Weights of a small transformer language model: 6.69M parameters.
Each number is 500 + 50 x the weight over its row's rms, rounded and kept within 0 to 999. Layers, rows and columns count from 0. Numbers have three digits each. The size before them is the row's rms in percent of the matrix's.

# layer 2 MLP up, 512x192, rms 0.143, rows 181-252, columns 64-127
112:528554475457513555451467528448517498494462443523518512484522479568587500602417554512506599464599566411565534413594470522470442501524562550548529475447553447453595479545500507500509497609551527
092:503574440544551572457454566434443436368625491473511511470510480612501515518558432571463501496408503466422516568442426474562528537468530479537453480560498485546489469549563497433516510443462561
099:474497499459523494491495366586464629455445506498477439545570468508515574605565565488455479482516571435519569602559488382510655492430570568509473509494567513567419518486593579504421453543464516
110:534483429524547537469612508477490473573494451528517515381536436601424406567478471353480506559532494517463501520468560445504487515448547476543543482432458439488481530537568507480482464503473577
100:478565490449551525567592471563473490573498460474547540535479502611443429422498466460607500514536517457450491536582473497463477565450432451505574508406517469551507426391501455537545488485525477
102:530416448400399558497485440401587502503538467571578487528443481483568433501512477503405596478451469457441433541457487567573475472525501523560497431481462534581521504544445546483430434550532485
102:557564493505594472621478557423544491520549546464556581592583475502557461439418640502489439531523446442522493496472497555524555558482601459501514485496531457505500432514533430448549494516514528
106:474544475481428547499538530566525534462478489488408611478432471585523404526477476570506524411513540501515532452482474523510543446465391494439612544549423520511481571426505504564530528508510474
106:482524592488495514487561460491567472586472512463473493486515512535488523424426538440608539502563470543438592544587520503557486541539462547405519470536511498515517434417459606460520553489567499
109:508547489496439487514466573409433474539438515503477589509525426567470476506540565447463520426423530605486503495516480508495493520493487547546448526497598437461397503540593532531506520498486601
104:577557420525456482546483480424534547505513510470471430459498521475488507571502478488481492487478530568460435542513567504509471608505479422541460522434557479567576466445509520472499555451501440
099:558519545487501468485547482540550562494508465510543531511485555406495482440420506528437458562527492533531485479481502544507532531529583536411442471504493486492623475447518540540540490404545401
103:474534474432480419498395482472562522508464421516502477490559509530484477569550585492483515558450590569513514487603535456471531520520502404645488497524585468566571560500452513543544445501463452
091:551505418502450576522555505477574562498567515472572407475456411600438572487428421578488566442387516547594550504424500442474430492491516516450493456495514540452556533442448460473534438366504512
103:550601558432507413539538573520511516542455465471425516440493466488433573548511530419493534456503509534547573510544417457556504543493548434486489532518523495534463516558505446466515602448478514
096:529551495530564465460514546591614497613458539468586436439458503578526501478410555516521566488480436501427548514460416490572544462450551490616532538555521458479506493498485563603505526454407458
110:474475423546499514369480480546472533525397493494566564464486455437528414676467495531440510506567515520412492542529508586430485513425564474468508555462496516472485611438539574541439474522442493
103:513455514410474411487482502422483571553600514547483551508484526498483478502442471503498511523564468465530538618470493507507544445526441454437521404488471467464453572406453481520499481460486461
090:445439528460443419543538563484486522482487501577538544557436484474535519462435614461427392530424518516460549450615543600442413563493440528473533438467489533511474566507585521491525500513583542
105:522430507479492500451504527491437507509523446518529475524544505447547454471460501438505555530505532545500501487512511462511463520445569457466496526389459452596535536511538509554554448462444509
095:512428445527528465563610482531553563531470488493455622463562492536546494512570388502556525421467514466566416405556556490471519487504544552476520414509393601482418454490486536562515465501374525
099:535548477551493463459510492445467471538522543515612590485443528532579484533505548512472479455557518447520512511547510450537534480525470532480442508540471451479464594571542414524453540514461472
106:514483505512536473504518485538525461585444494440547590529499453530518511523492519497600463464489440496488498542503406508402449612418526531485454465531543436478477473437459495500490366463498530
094:451479488422491516463501520456504458516488468535476500481397424511550465450505492479516615519348425503532515514582553531496509530461479404490527510434420542549542581513472504494535411587517492
099:448474547590450469463513504476525535524482528435529494461552559543454498486457456454429535516529591538480529476410510440554554507461544475520397565508408575495523558508485489515544592452568463
094:475542454540457483485476542558592474517534464498506486450470560597537494461481511415427564483512570608487504479484605508539494426564521476560544441583499513483581550415519582512531545628492426
109:500474507508533441538479436521589591507566497464518495487537611427574545558497577577435483478534445435513475492447498491482557542444541479461581399464515505489457492414497527533405501461435473
100:554420568555506445557521452491484454535503458547557518531543434467504485529504550535617412505507503519547364447559518556482498562543453499454508433478513471465488577493554495429516486504546545
094:441434553526523490455441563429520508486444568501511428581468473480514523526521470519599550452510593578414414428473519569466432566564404461517466510536414512498414521498560443534471514414450501
116:467454432509559556604364507395463645465478527483535482495401514523460518385475472465493545477441481489472503485534473519429571486539422475494505476540541520510470489462450517531496575486455565
097:410554445591464560490536455438534465567503478512550499549485651511572521432429518528436516443507575454457485497533512495600466553577489447406545438445549465465549515507501470462643452498526560
098:505510493501495560516534444512508482572558500479430456542573491521508476484497524510414572454518612444562530476536418541491536479466616496529425512455494536519493551437446522510546518607471472
094:512500526482507514498470453532461527473487512522472550482517506543581554485547663528469568463575536540500566458482507446465504480530497487549493517488438423476466467462461524550576543612523394
092:530511528456408568521374552512468584498485544510484399460491532534572582447507581551441411413583528471531528534491467439468443595501478583564463578497549413514498412499513531591530429543531486
108:510492417543486523482501447470451545566528511481554560517530523499496516526457481598460463492486463438544510497450462491451512418437457544521400527445545473468551516546524443508430529467446467
097:538528467446529605451505514478504560454521604579566444436459443555434559497377448547515551482523476545605615496438511588427424480563522486458528484504500457478506467491501439523522480490514451
101:503604508596380483530499485411501458545391506500437563478437516575482577538473471477464549447528453539470459456537496524385500617468402528566521538548480417486539533539481482545502535456517536
110:484520499496442416510562571544552446447423481468591439506485446517556505366364533468546422534451582499566465533524470515518504516544483441528419469573448520403539503517580409457481486532551598
085:517459408448494491555492584518501477478459472462512526536486464472516490527589505568584608574562406498525411522528547506538500534570615592380535577561471473457530476529517415473432464557484469
102:449505570474493508550534506587558505522498510459529668420473481491554487425481611516488516517555444503505371467350545561509484503520527522489526496472552510480537494590497571500506510509571534
103:501620424517518526492528451579466417605582517526431460369522508433494587483466560531468535517545484594450440552624546486507515529463478502533452491481499469442534426501497531397500493496494489
103:441515445450575424474460605544516465523486529368487445546567467475515488450553486575400502472636456475597390555518498386479633567531579511511555461491507522557569546514518438576535534505535484
091:487433479507555548466590443487432533480474518533435515416486544452509451465516533494477554561463523514487539594436523508482417460429459508437517528567475585504399519507513555509508522451535544
094:495502427527458521496566474433490433518516526488550471482477441480470547502560516482496478586576457526453508507527518416478519480582508564505534447536446511540510464493487480433530517476567600
099:450504477519490445547522509551433476452509485544550509470568545470472362446516441434435482574455525425552546448448477479573566551505526485437476381427414438541554452471554432581526523537458479
111:539510530398399496516436486463511421437557495475571370490509488436580530532532509503509486540552610456405492526545463426460479490598536484494508485488492568458404538595380507485469540532465570
106:446525408536529473424465554564534583539548495479532440516495573506518487472525496494479459547441501521436465503489465474459451558429519526546534531507490550507534587490515523558355485400522515
095:537426558502494509408561534412563535556434510512502398592562469484526499445599513485403517469497544488499474494545490514494559478549492465531450508418472406519514425439437464514446518431419420
097:508517396614523475541525435443501592567496569478507505490493583519488449487382524488441452498590587370459478446558469511501462529573511493452461461580502496510488530533526526570569528519472494
096:506515457517462616458538428431468494555508503497502549416512520434499493450465545488439415446481597512585458441510502432442480416472459369552495528528458595532530530501497521499534526503551514
092:511572466443532561459469557572545466558496567578463571535572485473558488426385462491589494566407449539454524504540531561472386515504616489481501540574542448399460542483521543394570490461525442
102:555383374410472577513492493497484521529529479549451471439478507543418586544458481487506477521457484471417481630395573464459528432509513489453473545621489398482462534495410530520574412498503531
093:538567563428580502565584511534458462509555434529519461506497428401521415476526601427565399528475478518392542588565523478443458506462481520429497501465432480511491520463585513402557499532456538
091:428513548555525550526542480546478526372550482486476501563530437562550489565455475472482464444421523452548503412451533382467560543483497437560477392517511466526452529485493567501505489437450511
106:493522472453471508514494484490462464479579494533467552495501577615463434497524625441406567441589376612521565543465545456480500407483494535500507513526489497521491443479514535569485522527459531
105:464451432469375459503529543536477448505486480571566510522521484449493459488451475495620531485452421532457593467518495507574530596522450455509626536459528548349558458565449504520603558565526559
103:481420488486438417472533528391527439502542426423520432516531488635485525548573497527527442505585460452542501420479576481471426455449565464504436515527464449562530511562456482517439448548518473
107:495372468496614516486503493572420472574578513462433471474500496602501529460573467437498487506450581533391497549481448491519478533517400477458522527537482485435498475528473604516444475520450446
106:565407486451409520561424467481528522496497448549583469563479498478530470485540536541535494516472432545414518469503475604516532528493429531470459430441486494494478432493627419459514525469428502
098:486484465419515587418519476442521492450551551512520472493582570502518462478536543573530453518473507518534543543462413350503375469431448474466510552528545473444516592518464431510499514527534557
099:512471503478593492441455536470534528434566608524529512458599620494488434471557464587477524372538491464468572398568584439498499539409587480505443523521454515518550512537393555469534462453587534
111:486434452511501504445505468436482479538532515507337558494476551458439510491455473461617540524548483564490482462551477496565422469442407603573498486534502515397578456514479525478534556387516505
098:463433487476581530499461535472497453522546467496570493470474466409595483466598514449563521417419465564404564521503515501623453516415435523515484523542537550522447509515466459399509487497573442
094:457468473530559636539466482544417420444475550460489588459580497447495490549569513449502473556451444603422479513454432476427557463483517520606508514464521577498473466501507507427513474470420583
100:533583549521494574588506420491464490550554494440440474423568495502507572512566471436475543501500436405529460443601548484436481510569620537502552529457484446542503422581512481484453486345511481
099:471512455397467502413468568545523500483537462560484472476504496436534509514556549521497523483458458460399554467535555568484465552425477485528411493635594494480469486504447529506532491521483507
093:522575449478519430448486439444514547509523520485560595548554416511566505414573515477403506478465553520442451476526499504464562413548456592483637411478536493485526507519494512588562509528529488
092:466509509531441510532513460483493597460436455484492586537511548483543492441548454469460537432565468567543367538463515537556452439502525497456592457548511477515481550460507410517505533594550507
098:588568491472514465504475509472391482509582406546439489484472501537530464529475491489527486478522469480421420473503450416491479477454467444570533531464500548534534497575434475425491540566478578
090:567574476565578479566483562454580488494387365442468590547512453483542515474506539512532465510461537477479532496596474459427494467488499447491430499521514477476461536548494479459460498551547498
107:411556461405489535454402482489424564464493446545479530511480563503440410501479490431520537459560533505492432537487503497497436426462519509485505582415454404442495433570455453458414499520517562
106:536484380576456386506470451427480484490451514459617515485562557478478447458526534548451455477504521503501498520365494517512481552531489461494517447504442564512420484492512451429399502534588494
# layer 2 MLP down (transposed), 512x192, rms 0.116, rows 181-251, columns 64-127
111:442554446551510547482478405498465516524501424475507612445480560494419567539460574491457484570496504508414482525525507487462537555527420538496469486513487541525500514443490512487566434503508485
088:572468511539546494463461437477489474433496504490494452539458440468460515495460515485520452550490511499441554572545427528459544452569494440545400518437430519575479575512560534465558432580543441
105:518504367494504384544511506549519464563437489510500511551512484425565579435480563510496423501476477430445584567529518516587547508561427505562615472438474474572593448461550508444613561509482580
109:574486572463520480452480498522487417457462522516468430533535473553476546530511459623515530518482494502543518452544513591475510468471527427545452436522554457524488558500481498489381509499542611
104:451355487501447446529527411477545384534461368415518447578443525450426472390596484533570523426498449531497465551543444466484512459458562432431559446563537541567508425522510531488380548465513562
106:532517505511452408439421449455405481509461574418494510476471549454556495543554362436477463497542563470427497534509501483539470550393468586468514480441491492495446495447452520532584504498501487
100:534500506499509450529520446422468531523526467498649428480592416485498499513587433539410541395410455405565419475554556468493499502525570543490565433547531410457512481526406440439434595518473440
097:474507453590459513539508544485512430486433485597551500529444498509403538499414474542516497457491578553476515577434490450475461517453508523527435504480524599443536524477500549458487613517572510
102:551569518451557502443456468538497523399433533523472482470489501505543564472367461501490540486454453471474495543532424483486408551576508608464518575464475489475503524499513519589474439472383503
110:545582516440433544478504475510498541446504491476526489440535454446524565485530608497430434534523505470478504571556608438501414409473480473594596481492460454418496468490478481491456487495497422
103:484513416482474398432523418477453482441441457456496510492576523467450512441508500545543444487543401547416610519516469514588554415466446509511517378435422631466465492562508519545566494435454509
100:417586523448480537487519474414654444522524513500551476581468456517406512593577525444471600526517451415512488536526480551513476506540507513512474590457422427474427623531531515481600450498509561
106:546499472463520490534488586604386519446499505420537493481506459516616506472461479492599490497457532458546520535533531531480523492511596441541541489483547612543447476484487493582472551493539501
092:524452463505568502548497568531577478493476495480440564553501520578442575510540527478534478479431480493463463481513419559508493488571574449458415436460497402477437499599508474506489493449493468
112:461509469543467468489494471482433456467466504430549502423536547531477497493474458589514407481520476519433566555514530541424456447509551516571451570483566524498532516502499506505476428471545531
098:471399475500503516476502480518490519537469538454502495522486461545453521382486551547469539536504543543496506474569469495443529428482472470605546487443510594545519550558509550493550475479425545
099:485520585533489490495458463591575518569497458580403435391462506527504570467521583458485549519494487517507561474350468536535533458506500435528424450457432504535448503427535449518522484466587492
107:511470475472584410524554523526498498535583589468586455534480479481532503529460422476538489525372490442459549534496499530486503512582565414465486453522572520470555629487556404508521431506509516
088:414423566497571574512500505498566522545497490482467513606529443519483540499482509494511621475566550469504581497453509486447502427458495519495431511511507469489387466494469482457510451415471495
103:444439403505441503533493472457564524548513496473495553496481503538415518479467499466568498525485521494454536489473548491475545379507554446581470531528470523447490563389558336481454544526504454
101:498560496608567398453519403440489577549495524498454478521545524430510548574490565441446517484514406477520488504441514416493594446580511455532488499499396438495553441455534497509506421522572487
093:500548596569514459529444505480511542471560465481473430430455491516504467565605489610534507558439490506517498428506446389362524469532599517511513493489439492606545415473488489441451505484553574
109:562540540487492395381471518529442511505559465490464566506547589527612529511442544516496415579534560516514456433579561529584511576462484499496545410520458491531561426529458570588477453483567565
101:518482489578434526433541489535506464534524571421489506472503403543565417485479547492499520436406525518501442442430492528466404579542421522470500502443492421539530532432529437447490551591493437
103:358550532504479574445514672489538511570516486445462513558424552505464567551450427475370558499474447488479501550446500466395481554410519520520447526545472483573479442576483501493552539494548527
100:497491536528420452497546426401517514507595423497554358402503498394470476596460498580514445387524454511356495492450446386458545489527472505526533502548464473580512599469481456395501505487490524
105:568557478492455541549511523499560517499473545490566373452412462468586534463471517457477492493445526498551467554471507524532339502527507405537422439457499452449498486527463562490618517530503482
095:417508403482447402485504503469438520452549579500519499535573473544482431501529488463538476469454461426573520500524437450464566445456481498496561502472495522396536527599460367443484442385459440
093:528538439443454492354436561484438409536543513541491529560485517528517453392446443600538455555495517481490481497493580463561489466562545416512569476458457398538567482505537499534525515482409456
108:524549500509538557444594507439530551535601559595528455554496479441493440581421500397525491565472548429576592471520507485575574501468569560541588451555532443420516580485488540453496524368585476
094:519492505466528588498502537509509370470551526475530456446415505534474492503593490418522538474446559428596522570541459522486502560425474449500435389498617465544524483531552564533500523496509486
094:461471551452496520496574571587542586572488399536423444588487452500462394569541509401555554483414473482549447411477525445547496541468424506493544506550475465401493479443544425545478507491520460
095:433585491587511568570509425513571464582581453478543554497447523451518503437548504446452542497480496610564574500541519440493529507506487507478482466502390526524533471420519544476556514493502473
084:522576419555520484572510512530430572528498452466487486523487512500460540380534519437511414536496519538440521535534508612441564431583411497485532478497577472469469489473436449486484502575526542
109:569493543421547499396340563559491525425545507497462554504504543445465509481530464517501482549596566479497517527561455578413522536522504514413402463443536515484549574520513552492453446391475528
100:515547499558445473461535443554480488471488472533398479522541395505495518544505449487550458386555539504392498456480566463540516383558502448487580515524548475545579463634545496497457449522498431
107:520490551546461511476464549441401469406515567456492544462515509463510441478475472477473477495487516520499497404426515468434500641521506477440493564509444588441440389448516495530531491595496441
109:535486558479641580645484463515438536508561448494452551548396462590480484419462518437531536482505577605511495494485501505527501438521594524509573465494541506568540418622533490434537550468506440
086:535490465533533522499584571517526481563516517488442501473520434496545575592591520455485563494407525502601512480431522458513474506411495456506404581549521521437423499527467508560496483533538439
106:488507426480442601497539535468481471537497516470533462482548595569495453514549442487447529507562565462517583354549525483535591509464485553465558468571560502477505487411471491518448491566513527
106:435497519410423544408422484504411472476408398583552633520509493495565476563482427527533551431496552547527503429552537486497455523439546504508464457423497540436482541527482500429494476493491484
102:528512515501471464482376425508488539498532461536420442595405493575418496533488526482406466506478549373510455518486523463459531479509483555525421482603569507515542554553553468397442557564483538
089:411497517472419418478480511433546518512530500463526527453399570489473475613441543560472437482545436540459439467481448414547593516546531565498550539567434444476517581531514445443536465487539499
096:490499497399480488500505498479553453461540419435550507483577508439534467484538532491545524520486518470530515529497408513527552457416498546447531473508502491505573655515492410470466469487481508
097:502473503491524444415457466541502598432487486575506525412487511478498588504501575540509508504516545501464436519554504480467437576619446538546537530572489472522527536522495469528437515461466442
108:509488407552470467389539477537477464518499472552436413486351448522571502563519508505453453476488497564428461550526470495504527460540554539572615478471526534449478518459545538437506545490474524
111:528394604543479429543524555549540508484524417476525510530406423456458455465417456552482496467439462438557580503480561461487488454531635546488515475606451516489511440406563489465592487470522522
103:368538462493544420498551423452443411506535495487388578526471457530478529458487524451565508462500411419492488467548527464447478472455449592540473488567478499516406633496522589490476483521468591
090:518527537504547517463548496535451472479458531477556508497454418543588605438519515471535556489549525546576448504463513532482486583457577503469456455535445467504464418564409578527483468562562491
088:577449523500516488539420526458465424377474502502493445530481532491408490455453522539524530581502439496513432504617501516535470445582453470421496484481563523552470529473477499474458547498457413
085:528426403483443508514414497550405549499497513443482554462495508455502563385396502575505482424614542501562587542557469513544520514592409564465570419423519625498524474479398494515500518492512488
098:538390479556550548530573394518478434420423461458473530422469510517555418518473521499560449636500467472565569491534459562484388593475466499547533547482553520575440472468527540563444597544463498
097:488476565464482540524451469524447578413441398458483501496439532584531522451397416515528451488527460460522434482477511568614423483437449499541517446483538451422504472483436442480545461513466499
098:569458465499364661485549417479520518486484581536478399494502577372536451448535453444558473505532477480389504555471469503551443525512396518507430451477486566454573525471502521570508579512457537
110:425567523539436496490473520539489458523537465549518434578532564503493442447529480569469549546527569401529450425554488490495525565431520515505479404483460515535544522538517503436506436502511543
109:491464478450523479500538540524580493541552491502457477521486498516486570475460511532512411562508434491574449516482374495529514554486541433571419476511423535446508481464517427500528439478559456
111:546538475573394468520465484456496601440518491512594507484538530530534377435510614521465482581488572521439418557466383527513561477450510496440605438532472474393508589496465448441429484479481454
102:511504507549513471506471430568541462433401436524446444555593446675581567421470464590564548534430512455545528426468486514464387529467483461487439567506569485530404488434537527583470515617559569
103:491588514487424499504581561471465524555570553461494460597459440536571575594624564502456450483440572481473545462441545539495448499449527384555456472543468434521583473428442454538414452570561545
094:512518506414537410465506498552457542472528391414478525496447455444470492501454442408538460455497541547607431442544574543580496476464519489585527478450479554452472488486542466548406522451458455
097:526581499533487485455514457477503458509506393441518518419540558532541542497450431462595413403550465568437454538486534559472478539508403653514516468467520514469526437476491446524465612551488488
109:506536482455423444480554493548560547527437526523539400567534507451444460531525520432407473476459428520433516548488600428479493448470498433507522500462432447544473553484571436527582439550418585
100:527469520545502527463558534509480523476540463501513549520541515511588414525473510514509470476584521526494356433437522512491434498496537457568555488467484522501474508429431543518396608591555513
103:571537457507485460559416412423446435486520536482512398432497450531512516515438447494421437544436503535517508490445513513511625443425505539589473583526552553467474499475459423539500578482552460
086:394502547562507518443516519495531468505475558551440559518516505474521532563427476555541519492547505607481523565545543470522501410481432506494548499463458403495488524366542447496497490498474513
097:606402479510547549554509327521518531445546488545424524355532554517542545540479434476466502517548533404524499502496504485487403495461462472569528518471465545550396466514545484534446553524447538
094:511499568607518501530530513502478502505520484548513416400483547521496445512582484483513491471550543502508428419539458475482494499429503427542476603550624390524440438532475535493474485542512538
099:548505510451460575462528586455499426451550422465575537429517498508505451501432488478424384463480431570596538522503485494509533464505584541485533514420550450579485399493508512478449497449554556
091:434504571527550454497579406493466522542480509419497464484537647432592514439483502560474582469480483554500545522537493481547481430494406429522527496547535538469423513470503568502447593463473528
088:502534428562496476541541484427516594437514540407567492469454516488491553496498487523475468528547518488420597553436523510533612523530495420554490612524510520408525426495483521522548525548606539
097:477541578575479534537519465481608483480525467498536491522437446525513461486585523492490487494555478498577497513520466536441519575483411515413513528603490495453579516464447580517470451478541532
# layer 2 MLP gate, 512x192, rms 0.139, rows 182-252, columns 64-127
098:533599518463468548510530532528563465525447539489525547477501508593480485508456523511478510488506479572508533416575609549529488516464479556515529625511466493521509513586521454521450460470522537
106:491621557570600469526513420484597492475534479513439506493600467459531519495466465501511501500455537477550414451606561435339495536579573408592553493473592537457528499571595437460467595462470439
106:518529461479538465430501461477513511494490486555492523481541509438525437542452483523570462503536417472406459465485487477576521453540563442479493498561490512473481461554478424446613475576470519
104:508484530358496565515509527509454514516537455472503590417463458504566498508498553568446595542482524438514444483530499470590532435413564522595549585448473528523567474527537563496543427586515529
104:506601470562516459582600514616517488502500479447441490504500508432491489485368521462563514580582620533505487522447483457583534572590461513450406563467502505482578411499508443551472453484576554
101:464487571540410422556407500425544537425527444450453598493477485485465571473572507504530422463456469558580487519457440443506553495451570390515535560504495557483552457552556570456485498440509539
093:469576382585490404540544524515547401439516475506459514480501502571486513519449493476514505489523597505524459498480587531565500495477532414547456440438489485570507586595532516465566457460546605
095:504482512539555511472436585449500416485477463474524525537450569451526538456460514507451480515422462508505554536484516562473598498495455494591566563485393584528559466509537562594537537455549540
100:517465524548506508466528409506488584512436478483608421458544509447499407560420420465538579420490539440497475501479478463564452503468523445499456532370461458491531519471516565498519495491477422
102:457474472511530441457456442580535531474498577547493373515514498509497516462492468573468549424423525558505537527513443493455586515508465543522573622464478429479535573491472446539544464516501503
099:506586590522574445504392505472485474519514492487484574508534487523501628496427523512503464516516438541526575489565510440471575510460474519464515480528485471474576423523490528438477525486583390
099:577465554514542498532506548408456480402547536511502595443447414499515494506578503539573418406545463437553473513456468506492566532480554537435529466462452496461490507468551422538437597454530554
097:486507414435467501482568474555499519432507457492470511470506469548465522485454463527515590446434504497626449531490493530472449465510472494410483411456593521481518534402439456420532510492469564
104:478518475568494504554484423488408532473557488418529503474542550468498546493530410492527500472527495512489433540542554592473500423478647431561474480537476486512511463512576433488515593552435587
102:498515594506403435571550521418559570438564489473440546532574517441464504523505448520452544579470574448520466459567532423482521570478549509409461506413470521548510551509514477532524517491487501
101:512510486513541478538522524448443599487588539559512569527478563388471464501415426499425491441481472458515541495426470459519397505498606496461436501451460460553469504476406474482590483533453545
106:529538492441581463469575488553485531593557502530457484517430524605515567456445483526444523560471537527481492528489455477456456441520493529527578487577472497486472415507494515543555476457501509
094:473543514536455568489561566542462544541495457444611466493452511483597573668586535520445501399576422546422473456514532562466444550469487485529498492536457508474533563524477473520464411517548471
101:460478514571561540547467505508530567414539482445541511467462565473439426514434511553500514465374426533371445526433540513447567504531481518464444412563516537491481496453495535519468551567480480
103:446514492530471501554483513592527614434484499395471519542411442485509468503586550443521524498499422507525551535423465551610478478553428560521553442478504485490575418492398503494460463541441435
094:480479484449384543463539390437572441440508415479507457476466587498591503544616490497516504498577474503475501517530464479451469549458507507325502478546458398483424435436511467489424500467492518
098:532434497474586490461463506561497484390504498441526513517457519574507496623489410496440459487508559573533506530448471539482489543458498430472506502482478600410523507484480504559476413524438431
100:502509531475534508495462527537516517486479546533513615493428508428540437410517529539514558556569433443588483459512457502499565552510485494481492463533518560509501504451435543551488461470508482
098:508491505600464475465540463505504561493413492486482533465481420492440516500432481467414463481597485588525548524491514565591514537484507481507396469545416533485526510587491521465520574500512456
094:552491516522535398509415461487523566493559437497539436512484540488462428456397405529448509454517529601487560490473604457550524477446500572562442520575488429541524451442480508421558566543566435
107:536511512489542577498417479524559475490542487474474491511515481472555502517488540469561448452457383331518495517510461556548604490464486523514489551457496484471498446521450505561424438500493527
102:494558560497485579496486510557489492558504499479570554564550485457478630414526498519545464469459515563516531535525494502439477598589475519460488594467497455503525424415526466461441482544473438
093:585506483543520472525489513462494448433556547542523603520550520435505516538443418449480540446576421412531426464541577494521561490481577530475369496403458459587546508562472467513556462514515490
098:576462469513502633503414407401518529496446528500570580416439487504525492501515418545531552530443501431542364492527522363504521572501532497496445512513558524413462591504499506547406564495455582
102:498450477493425473484509523453541552398480424563568533503531591493548518465482528555545510496429512591484548559469461468557481425535466446481484556503495540475465464434403554528434515432479532
098:567455558455419468411591459488472537531501528568437404420479546519506373455506452548528502519464502425473560436545441509522553490454503463514465535493503494463479490579495454543499460516531558
096:426406548520423488478455511480506563505501557433491486463500574488508466497533520562512461423562378470564453528424530483431517548500468541486505463511560539466501565512429483560383488422557515
095:499562514515502412410527493535498441484547382562552523533510491489515423561500497469461531561409479516387477455477541525544516456472432490465563589420506511474494468501503471465400500498449498
107:467494472473496438421504532450564510557509465444520475466480496433575466517495495573555471568471541406522475508480467462474409433487507527576516393475550540430549532453591491434476485473422452
096:449501476372544418521475438578529434525469384434410473510524538419557530495531483495472531515510538499465478525497564452584538571465522454476543475584512423530433478538411448494438480480532483
096:498581502656502420400503448533517491407491549416419451555463464511538469504581472457506501425519537483457394454515525509521481516485513476488533497487563569486476459411455385462481479573545518
100:508462573478430594488481432562435542519496509479413497493513418510497574518479531482531381528494534515571446478493500471439538524534538476502417413406452529549553427474551515474560481419397557
092:621559398429509480532521497476446544533456590431441539542447530487482554509535457424458531488548447434488448531499576382516578459470495543394515521515428410493462494546604460505494538515510453
102:448588505451576487385499497489532435407544426435497535599504560482489513464551462541569419488444478457412537510533528410449498592452442478501433424446439501487447498521493504549478413454564526
110:431462462483488373429476472426577627379477511493450491582459491480518479486538469495446500498377498470467506509507512510458467533457477498410495483488468465530453514441438515599479558554415469
100:497518527538480475518536512464426469475470440529507435468422466526424454481460438522453483517470482486419551497449446625511457405468458486527409556578541408445540474506457418517469492454476462
090:562443487525608531522496459473452479462476454610480504388444513516541442435567509517473554554545557580443566563482561509494448500388474522457479494470476511493429498442505425454597502506510540
104:625477473534430444470529472388516435502524400432573512462449501360456568509466455532472444521503476546431516574484368455565511493512423486560498544520455466514550454393475407495471454529575435
100:463495482463556409554495491570445511558503382499455439517461457559527563557527485484532519515598428543547480552461401605453495529526458525504416467550499516466509470496413486410437473530566576
113:544457584429498482434475504387464449441485447463472465489498478479457543509549513444475557506513557368468494508549529460440453647559577397512512534487515521549477528524594444456417519506467510
097:493450500443504509581525534537496491513512569458530515429502509504481483498439519495465488498535555597540475478492464591471602424545554513556556563471463406500551439546411538450530444538403444
106:497403493451476537463483506416516507538462427460417433521496372517501440394553458519449590437513486449542486563595393511462458528470488508480547407416522531536526519529454476497447542453470391
103:465470437488509508484568490533539490553420525547538517465497536414461446550554522521509562501501538565516469407477493608561547477472475463417409388512547483544496483483513443446396493538490464
097:435421467437506456576470611520556497472425507549470436509455448573527529576456469491553519555555499480541400592512509580519481547561482667501533546435457387466402470444522460440493486481493528
098:484379493565432462569465473458471544469505440390562494440462585551485527524523545529418516442554579548513483512467506477510638532470364528497522497454501490525510454548502433575375527540508518
095:507633623499437501549422558447542508519474454459512575521512441366464470563427519588469426477422462592475454508556521458536563531524471467581587447494511462518453494594598483477519486520537530
098:394509503469451544376410509439592535469427594518549473432467512604460553498517503583443594465500496453576509413444484477498533504500485517574449418546539468464456433490497523556420540533485498
104:439469488528526529482469442392450406488570539536429504500597533389465549518498443462507521421564454466477425563483481497521531474546414467558607506497593406447525511529515482444467444544588480
098:504423436581481511415485529406455522529333407442521513437432533421511491500447576496488563512534517427447472488420502453504524522569540440465455462574486482440465585447536523509450454468593523
107:499403524407468552458456543569502425598555398395591556468500481480555571562517402546570428463483511451525549438552517509492545457471533567564496418542455485480520479426535560512459521522540466
103:507486463481544490508597566567583460472436505466503413407502465494431466442521507515463389561565430470538456436462540470471440487446544492473469393529517533494352525531578485504457473512539461
107:393655570502517448478555596489531549465509498478482537540574582480462434490456606472517425557619468520542517463513615555553481458468468490445586453554537559542534526511509453474488554511487544
112:534544461562406506568475503434498552451484535467542473544551499500537487411498554519499614476437485541497482475577466516446496551509445426491483413528497579491459462473585430446514516478484498
096:531521489525465471473398596481482484464463385488548508538507428486507534556457489554459424548510387504466475518462490479538481473515438419536518491560440537575467484558525506503533414568480474
098:468457469474542558524525478527433456555499466529456475486481471475533534569526511524413573513455467436545543477443566350451474416494459350446461456489535551490485537492486498525551437537508547
105:569570505459527560515536572406453478496569502439536554456550562487545460393530495574522538408507457427466493517470533593507568553481433403480437436551521471527576434509502475431468451508501516
105:585460493497413505465507406564444505475480465550527480540523477482484523525449521478421472510423475512565506500503527444479561419518516513581537528551470451478440491520561490457594511467485486
096:479481461456570521450466436568574534444491562505453471537424486590503461497513454483492509431523474471537538569508577523472449554401410493517650598422482463450466503488515528444464617483491472
098:454426515429475543557515500514512367485472527535547415498545520478518510393465529537514474426516503527486588610490459548567559494429412453554411443606519488542586577540576474580496500621504439
102:465521502509452487506497402503544552568554530471520470529465563474479470436470407502473468454460441535499454474476500441575513474556566556465564523592595578565492488410408524483534536530505592
090:528428472539632468486463482517392408518459517500502567455510512556598493464464622488383491439440462449460442510532465512481537504505475541486584499456473496463514410540557474515521545532575506
100:435501506470500509448476456574561550504444517540596385512507486543445433542490460502538562503553493557421624596494427448487493453519556563475563534476468425497508482495422399463528616525490497
097:419432459522530460484622492534520531524427544454576542527517449529456541564481503568460444403576472539460543613525627588448492578597601493430531475574467526512481505408541503468533501441588470
093:560498516543528476377542560515568467436428493556489559545565459496600483538469512475510494495576579514493509470529564553421537579443447359475533471483528635418474558488434476537511556538522416
098:490496481560451539501470576520538493533462391596571561424487403421439487513543563504515485370512440476529400523530429569446519515532396541504446441443424449453575483529451438494439441479545466
093:496515453478512563487532421436589506556451474584429419467436538507443480503451426542490513500555438474500573534451566461432459418486436545451478536541542427465504566376495557491572486438468481